Weights of a small transformer language model.
Architecture: RMSNorm before each block, rotary positions, no biases in attention or MLP, untied embeddings.
Each number is 128 + 24 x the weight over its row's rms, rounded and kept within 0 to 255. Layers, rows and columns count from 0. Numbers have three digits each. The size before them is the row's rms in percent of the matrix's.

# gate: layer 6 MLP gate, 768x256, rms 0.0843, rows 724-740, columns 128-255
# up: layer 6 MLP up, 768x256, rms 0.0793, rows 724-739, columns 128-255
# down: layer 6 MLP down (transposed), 768x256, rms 0.0764, rows 724-739, columns 128-255
gate724 103:132105172155151101129077133167145142105154125110104112113102133138109134119154151170147090178112180181086125174150143118120128100090146140135166128149147120140121122130155101116107164144142075148129134112134160130103131124135079130082111130108135088125152083144091134139150125104135098117158128107112146116166148146127111119137127146078153160122131114133135150106130146126117115135114
up724 100:121105104099149133128138106122166136136161117101139172085168131100100129133130144109105126143108129117182082107108125125135131105143090125118122137149088116120139091130111117117159167099138136135069117149118080068141113113078136111121131119114110119141121098156124142106148102126108110123155107127105119147101142120125137101118147124159122106153100124120147134119136156173136110113081
down724 105:132136125130151118130105157099127117115134115141133165113072138143125121108078106130117144076119141132110196128149155134172094081131167139132155158145163131147122124133125105121141150123065148083102131132126139118122138113159148107144120114130127126103112155140131147125145157131110138112128130153102111105146128157126150173145123124117130137111103148121128096132119132148140074107181
gate725 102:095098175149111132131158157096131121147129088121095157144077084142107138094135111149140087151149161120082111118085145159158084129101172132133119139119137075097105128140099137099164140137074170137135164133127117149127191100145072129110142108126150133155134122112131193136110143124134145117142117139154175135170075093092158127147109111127166115129181128133079139150152099120118106104118
up725 099:144131148109134199150115149145195193174110113165122144109122133116140117134140131124116128125169116106139146107083142144130139131130160123138097159194142123093182163109136187090132145110107166147135101141112131146149141127120166097114101110132137179107137134134105138162129123117144134086130140146173143117088117126134156085131118120089114150136141116074142142101119133136131130108130
down725 100:101148148122142133103100138092115137153128127092140090084121136142145167129089126122119144155115109134148156080138149127197106158137092059118097145115138182135143142109145117128087112127125127098149112143117105154127115143104078113136132135089106138129095155134168140120091129137111146114133136139113110146116097158164178098159134176134146144131102132098117144161151162098147098097117
gate726 091:103137091124118100088188142119105156128129120130123093149072139116101178141091121140153136123119144180130163141105114125073139129101100107105088143112130100120127128111124142111145151106100172127080097105105128133091142105124160154098116098136114088113138152117134156128130113156131135129131142154095171116097149126082164145100160129126164135135074135095119138128139092155142156093109
up726 099:091128134130138132115109113139107134151124110132165098110161126101100177146113125167122132141083143124139130139186114132122133149163132192151099135138084149101126124156158108132111155157106133097141117157103102144168138108134162151147105110103107112176147136174106121093118123112133179133181095096103151138135120118140084134146167126075146123139121087086120126163142120135125153103097
down726 100:094124125136102117111144159108152147154150091122107133186114098128105117117140134132141120090099081133102147151146129114084118140131087113093135128110141145122111144092110138113127142136112149155162110082183148155111135109121140160072105110163110149151150154159099118136094170102149169121124129157110149102085165109129118128112096102106128142128151115104141117158103137121167176130124
gate727 102:078091095107116108139142152115117059135151141128112125113131125111146097117101149157127117159164116121142150126105126121120163116152152163130135146116105088121126159125138118162121103180140163110138142131136101101098137121138125115139110118090170150115120085153144135138137133111135160143161094064091136118157127142111097133159106108142105116123117122114108156148158121162102118117130
up727 107:152117130115133103133178131105129131143137101129141116105153135095098112100120100133142111102189122082140148174121144141099161156088155149183120126093122129145150175154156111119112114149130129120128123110150134127128115094185130121121107138084111121101144154098123134176130123116109127118108099096100139150124151142155110139151130095117126104104100098113150122149124100132101125135110
down727 104:154160115120118138112164107110138138098107103135115110105121158116086129096129104106185122129161142088178117138126109156108150134114149102123137102092115108153166165138116135134154110084154100144128143120128142140181114115115117098090135158123130085126129133122130156171159084116130160111098123113159168121125173118130125119135135133123104155106145106116135152139126108086118136109139
gate728 099:197141115175106188096163110139136126154107140112098144135115148092128109137132128139141117134150113173141126086120110125115113114102151139111139119110117094160092127108094105088164086099134112118095099151139142101100095099153126130148141102106142123139117176132076130132110127119081129123101147092155122159099123121121165082121155121121133111130131123115106140090164158119198162104143
up728 099:086118097121117108129113118142155121078132136129135098112135082107119124154143137159112144130114110153091079112097114134089087139167098118164162153191136142143094173092106136111118134120127135097105139102151127148067138135133137087160141113173133158114145150128143124171093138134140150141170149121138129115088112138107146155117100124126156110137147075123094141147124142161144084168148
down728 100:096179156115104119081147107107134094139153100098153123119095124129130148137134129126155136153144138146173134121089133142076128108098166140115138133089089113152138149166084100125130108144136120128110136154078144146109106131130118098138170111083140108163102111149074147142150121124110105112085163148134149124110133135101163150134118116123164086120136127115122147125121132142131136100129
gate729 092:174140176145120159136182123122130147155112138101133142125153105089111084175140122105104099120114151102085129143108151129132155137090107131096148130117132091119072116080113127146134125117149127149114129154111140087130127135109133097160148137133129153132109111138153136133109144144152132110121095152158135126119080110097153126099140121119154084119144176108114100094139142129200103145161
up729 093:132101154085150102093133119128087122078087095132120129166152140104100131104136157113130120160110151096104096125133111123141105135155106090128101150107139170171147137128135098108133099149114139085133155141138137159174115136146087155115134125087086083106091110117141155125108135152078142119152155141104142138108137136157131149106130109149135136131116164106106158121150174082135165144137
down729 094:161148130132176129106143137142154132100120147105166132127142114099116121175125162151147103181114111161145137156107101140135107142115157155108170120136136106156119129125090099135130121154109097054116135167101116133142116117093120112142100184147179131131155126104100165188126132125149140131093105150094160117092098162138135123153133129096137166107116141145154139152123111135146108109147
gate730 100:134095155142097165082134138149115158107162170121159194136134115142103115135150142108163123132128160109121126121133120117173094110109113135085124136153171082081154136204174121160137115135114140109080115126111123110125162152142146166143098152093088145128075142122121088154158149141108143138123111114149166153146117148123155098101118118088133100135134130107147122120153150132174146140159
up730 099:120156128140186090132127114118116101106118101134144141136157129156160117170144119077179133158113143107135138128107136129171125121175172122126167156137114106153122113132156129097141161085119139119161147124106127124100096091134109139134203096133140112144121124075102140148146191136102143137136138119131128096123174147129178138122070098174192131087104176171115148162130089116140111124108
down730 099:146085077123121152171119107107163118142090107095171107131087100130119101147138095118163141097164131159101117117130140152167124122153133119102098124147158141150090124126137115158133158109125141124131136132133112145091116113127188093126126118071131153100135140090096138093103102136143112115152127114159145100141083098138114095151109138128155174092129107122133111121115129110153101134118
gate731 097:125131169115123138121132156165133136173108141117099103117150112073139135139124152150129090129112114145134143149141105145135106175134141137108152147087163177151096139098119132125104105144144170081079101118127127134168140173135120114135112159161099126167146149150162095144173200109089205135129127149138119119144125145123142140089145124132178061130155138084107146125150108101113122139118
up731 094:155151157132132116116120110129122089163142140161131090124097110120163147146120120112167118117144100136134105157146127136120157122124072138105076141121138128114145127133141128139194115138089090096126092125105133127128136090152131109092152144149150066151117109126098121156112111168128120126154166179162105080104169077142115163152135162122093113076117164114088107114143149099112181093144
down731 096:143135125145140115151121161142136101124095117140128135131139135120084133211151147134140084130097127078105135113151093122147108122145132122145155175123152133145137159109128127133112121126141127137128105135143139159145088148194151128129105089118112144113128109131158162134145184135119146133080158114120138185101118114117127103134084145116109133126162147114149134121116160099090109168128
gate732 106:133134105136108118147147104129074122102154136099078116098159113115098138107132132124156137106157137118113124096132159159124132105174154103130095137129203174164118154151126116138142121111160144124128138148126126134164099085114143091113148114133128110108132119172124098088099127175104164165124145133154139096110153128139124156124132100134167091112114119105127172121153130139168094140137
up732 102:148142125141142158117123151131143094158120102124156141156121116120106168129154099109154119096053113117069134115141141140131134154084089155089133115123166104087116109132106143083135142131177141138118133121137149086163083131087077072146141137117127145187121100107174087134144126062117142130126149091144140154130101104098106128116163140146148100136096116139175131107137163085161133081130
down732 103:144134155115148130108127069137113127106142137106161128160107119111114133130079146146061113092127073119155084151130143141121133141141150178130134127169127115159094140129105126159096110181139123140129094131126101136152113142127130093160125124124152165149141186126101098148172138127140124146104125088087125088129158138117132131138139118098082121123138108147132143132106128105127066113102
gate733 118:140135140127117152173148158114089141125152146149125139140098135123144100143135145127154123140109157129122138106109147147112113115135184088144142178132158131131114128173105118130135141139166135111137157146155087116111150135110122135142064137133179162122129110124123119121166165137157124155137083123146154101114051115161105132093128089113110119119136156113102110099181125141127129134180
up733 106:126170160098085145087121185133123123147125172123163170165125100119150122125121087123151157142092129104128116143124135121153115109138128165080165127184141155126137129143169094166160110181125144109125134147112131133126097153145154118116192136153152171101151120128110132100147126129139162095140152132131129130110144140125090146131134163136161125166082107133153122130128100123144085110113
down733 107:150091096093152134153135107127094183116103148113117135114090094138147119153130148150131138124121130158133130101188155159135111137171113080119138173071155148129167141178146129130155144068122134102090133105165123130103135178101141109133091105114117104096133096110123098107150137118138190181153110093141137139131153128115118152123115148113130113107125155155115126169127139143132107115123
gate734 102:155078106088135143119136147131100144138156148112109110162137134151094091152160143155112127138180100125110138151127120100107116118147157120159083146113114154159136157143160106126124149154166118135141165111137122137143108119126057122161122158131137150109103085171119121103107142118115111181150075115142156152119172126139138127138103107092107143129114130121132115067140151111092183091125
up734 100:155108113139124124131171129113133137115112131101141148093116128162152134149072168150123142127168151155072182139135150133169159125174145117141136151137112156146153111125082128128131127100135124093142134157127124105139109111101141129170169134138110148134115160080116119127117108170120145139108140090110159140090133124115099096153106103120109127132170116125181146137140102103119153086135
down734 102:109138098122134114097137141120158153120154117139178156173129166125131117124107095128163124101132142156134127108112120099094123127146136128088100177159166121101138134113121098090157162089115099153124102099075128155129113145113120141159163092100146096181116144095120120092102116107117081103154119143112130126132139112123079096098113115130132122112100152106119089107151142080086125150159
gate735 101:130120141141063112121137146096086111140161106169120144132112147156169111108150129140140136118158094152107127107124150157145133130114116130148154134110115158140137090135193129154065124126156162149129093089156122124160151129136120108134151109123138099130121124110115149171168141178087130131118149113095140171155153119145050142099131145097146082105143120120146173126139120099106139142157
up735 102:146132162074143149154118161144104094124156129146147127110134103127159123157138131135085146093148098105122150136152095151163142079123161118125171118099117135098111171114131139073137139142129114136108157088145113105107121098150130094088154123117104072107104162117143134118100084134132127097142145096096156158113115126148138105177153144144129107114131148136131152102142074153142131153085
down735 101:149189100097142112106154122092121140118141122124143136135083127112166104118141138179094099131143106151132162148139128154137095183114120153141114047113137117117136123132174118130107141088118122097156126100111139145142149125135158120152099134118102110159109109128121132110149151132091106148163125106136096140114123109122168159163099139124160140123116145129144118135136141148137112152094
gate736 086:128156110126081179113131139144115083113160160090155140137137107090166151183128145161120150088117166135166129111143131134134147089129194120164155094098142115129091131114094111129104130135117095139120131132109162132153104114122133166124163127145126117121122140138147111113121107086136120156109174148108091148140126146125090163110138125135132096123121115142146131115142143149099146115130
up736 090:120130128175153117155102118110121147102126101183102130123105133139125128113101132158149131171119130136107142163125142153150117096120077125108116119168153109119160158126124113137129122122115132115128109142114156115156145123148137142151154106145131125121113124161158143121153154127119120114165142113123130113161114097161112112132131149096124132099132113095112146115104169088094103129121
down736 085:145116147099156133096129151138100134155157129101107124118126093139124134152170156153134147123147131130125146093163114135113126133136136109138141168095082142155176123130144111109122144166158154148120131115129090140111126138070153094151109165117156153135121145076103111127113152110112134188113100180135150147058170130140127144165115126161166108120104131153159134089121104162152153121106
gate737 095:087116121153125078146077153106162128130146090177139111115144144113116131104093150127135116126132103133121144120086085132129129133104130085082104162103111148128120158176159146151168163152116091121091120156107120141145116095152158145087118147127119129133103144113159165087162124109157114111164074116128117096138184170102111140107128101120142116123152100136104122187141132126088121120154
up737 097:138129091067124130126150115166119123148121138138092108121143115110092136113170115104125096133117107152122116143126122101121118138135146142103132133156176149121101124064136135115104087105078156138160151076161092125151129091160094082112110116098119134132122165117119101130098115146089104138144149155114159159157150123157105151110144136135137111150145156160136161143126136081143099123126
down737 097:156104124120147110117109137145166123108105159114129127117115111076130125104137115137138106147133126118123175158139131104200117109163128106130109107142120153117119113135129092175129117112096089148093114150135084101099170126120093125123108120128178135096104134117141104118129105121121091131190075100136121116138163128120108105136103118122136162134118150089094118125117138134104099156121
gate738 099:151130154119131177119123100182120125133130165126131122189094057101127167139146151096158098099107143164135102117131113151134130115102125141104138112136121137116144128119134130131107104096136109084162153119102120128111119105147126084111123092118172092140130124151069122158157098126113108123074157149174084142128103112128126094108126163122133142077134125126146157092136115109136162127130
up738 098:140148106108112148139150116081071130082110115125124121129103128085134126116151132136132111085132130135135095068133133129151113107113094105144131098086134113133108166134146122115104129151127131071132134110147154086098076083152107171110147158126156117126105108158127120143136144130114141162135151112139160147117094113130112133117088124109092141189137116095103164101122142160085117126158
down738 100:120128128163124100143148117154157098158118088149099076105138138160106124148116104144100112162099130155091148146124128118147114141128128161127114028159135125114095131141119106121165083122132142127103081151125133139114117112163076143130107123157131158160164140139148121115106162161191092122154125148098175145110135151120141100107164131118147078165142088164091155127110120115119166131099
gate739 096:121099137135152139084135147091124127109098126133121087104107118091165111163141128165162114139127133131126112112130130109092173146155158128149145141124113155135112097085096130106136124115091124136149165101131103160122129140145125087131117121151154153151097165120099093114124127158127100123130151120120099142116119137145146136129129109178147125176143097099129126099113145104128224160106
up739 097:148145157173105120163156115104143124093117143121136128077127157128151056114130187141124118154102143183100139111152120122114132121124125133092102161136161137156105126151109112117140131140149135135067176138113156092096087125111125142128131161129065126155124109087131113101139164116126151138101114140092111123133150102127119136148097105076145072153136141168146134125125141172130145166149
down739 097:125106126148131113088094146132122145109119134163139075169118156117101119168111139155141184107154148111096127125117107121137106143127113140163128121185143142110160080119128106160130111149099130121137104124141127104150133153164122123082120143143197151118152140150123142141171105111138152102119123143109124151125109117141119138121146109186171120141111093108130155127173116141145139119132
gate740 099:089106101110134142147112155132153105127142100154133107138115120152149113100123118125157135124148155104138117130092121091120133072133109154163097130107154129153123102151136140149118171096133142146159135104147111140121109098170158093108136122122124138145129101104154131127163125145126131153130121187112128124144110171167131107138131122159160107123134092072099113132149105116163109115082